{"intermediate_size": 960, "positions": "rope", "qk_norm": true, "attn_scale": 0.247, "init_std_up": 0.0376}
Each number is 128 + 24 x the weight over its row's rms, rounded and kept within 0 to 255. Layers, rows and columns count from 0. Numbers have three digits each. The size before them is the row's rms in percent of the matrix's.

# layer 16 MLP down (transposed), 960x160, rms 0.0801, rows 934-959, columns 32-63
102:153163169127131139137165133174165119100115092155145113133084162129119124113143163168150136114183
097:126150158148136127164131112135144129106124136092110070104125094136137176142160084124108106141122
104:107123145129138114106099164106129118122107138147150138144133093109156091154115148166153106117107
094:114098127087145163128125113151147100102101121103092159168118102120077123139126117159132096108161
106:118100107131131117125134129127140144110118118116130120131092091103184102097100113143155144122151
095:135134159125131106126087120112089173133108127134165106146131121108147167137138106110146134110139
105:133136139123149120121201160125207174104138116120109188135098126107122136145186109156148126129161
093:110121142130092152160136124094169111164109131109105134198133133060100083052136107105136115105112
106:102129111137108112121149159101130178116071153105092129140111088136130108148148123138136182151098
094:138143179140113109196124184120148131153131095138129102140071092088094128108136119108137132124107
105:119138065114169099137130135086104112148111166081122156127104125146136101134142158109125163108147
103:132116147128121149058109098102056145127120104138091116143087122097129155143161125129138136156081
100:138129112148117121086117131116133131162121136107122122120157120093107125109128153175111101108127
111:093085121117153126154125068116135129134152130120106175105135140154076122133134147137119152177132
098:117143098143118113118098149124134123117129125142135147102083125126135122107108186107088137146106
104:117131119126115132103065131144131166123095125110145158172134073139115119150128135146130090119115
111:141119142171118177166133156113049145116119145107100111148126107123138113132126138151119111145161
097:147143101137103135147132111138091135147112114103146131104111107172109118156143145082096160151119
105:141134098126157120110133108119094142115138135120170142130112098147146149129154114167119137124132
110:136146092115137129155117123085089135127119128094106116126163090124139160085140094156113136120168
099:138140154122159119117133141159139115101076087147107144134147108119119143120108143114102090186159
093:128163125115126150140151159126154133141143119129164144149150110163092162142129156137111107119142
101:154108103123167131167129174113134100100097111145124106159132132134141154078112142143184150152183
095:139125104150129129138075094109118138157141097090090160136110098111134129158107076112127124110111
102:069135107141105118134137092098117167168155133122126164123124152136123129157141176050150184156119
095:125130129169107127139139111151061124131091104121136138115173136178112138149143121111139138154100
# layer 16 MLP up, 960x160, rms 0.0887, rows 935-959, columns 32-63
096:149144113118168103094126127143098129147144130148112100127096142136101115164157066142122145107124
104:161144102121129125086113126143127131063112136146147139155152080132122163130132089121113108104114
095:152146128131138127129129117125147114107142157139132090133163148112096094147139136129110146127101
104:101125132132119148135114122139143146149149145140151139111155184121116138126139148161141107128127
092:120104142133152145144138128139156106139111136146109145123117158110167096132161112143130139162119
103:138119114075147103156144155125188135127105115134131119131108142120109145106116122121162099100120
095:145147135127130142082069140110176099090105151138130108110155101109126141100143126138131156113106
102:099135125103163132118139140164144099097103150123142127128132098090133124176127107106147125133112
089:174156085136143141106143135120135109148133106115134121157118201113128115153131122150112122136127
104:156135078159119113166097157089129137116130150139117175109138080127122142147122140159145091078161
096:075154178119141105102137176151117098159139143102129151114115121111164117172187107156149153139131
099:142137119135117158095132098094118073127127110114142127115094127177101135135105188173110163176124
101:152129122087149168137100161135143055139142130105096150091149117136111163158154157136136138112112
097:148173166119106080130144131132161096120186147124085132155165120122134138098148134116127135145130
100:134145175148134095100141139142121095134106166153135066110133128162078108131129089138155128180114
111:160102123153142137138102142155150134101141142117088123093133099121135137155109094140135139098132
101:121146118102118118084099130105120118151186106100135123136126145129083094125168092147164088093119
103:110122146139092100117144083114155130109149133112077131114094116072159108120161149149172107129113
104:109149142142113109144129145137118113171096171129129161093153145092085123113126124179151097138089
098:188171126108119160143120123129102143084125125144126119120132132138098102128148095139126087126117
092:090186158133114163129100143152139136132146113122103171137131148127145102155156101158112127106161
103:147131137111168134093121113114145078093100139130139102128142096108105143145126147142173156113131
094:127119097125140094079122175105115098114150129161126108143113116160129090114085134111187154170152
098:129137128076159165167078181084168124129115128082112095147152171127122150115117140162137095191123
094:138110088162118146130138125096120148138151172141129119067104176096124161153108117143111118122112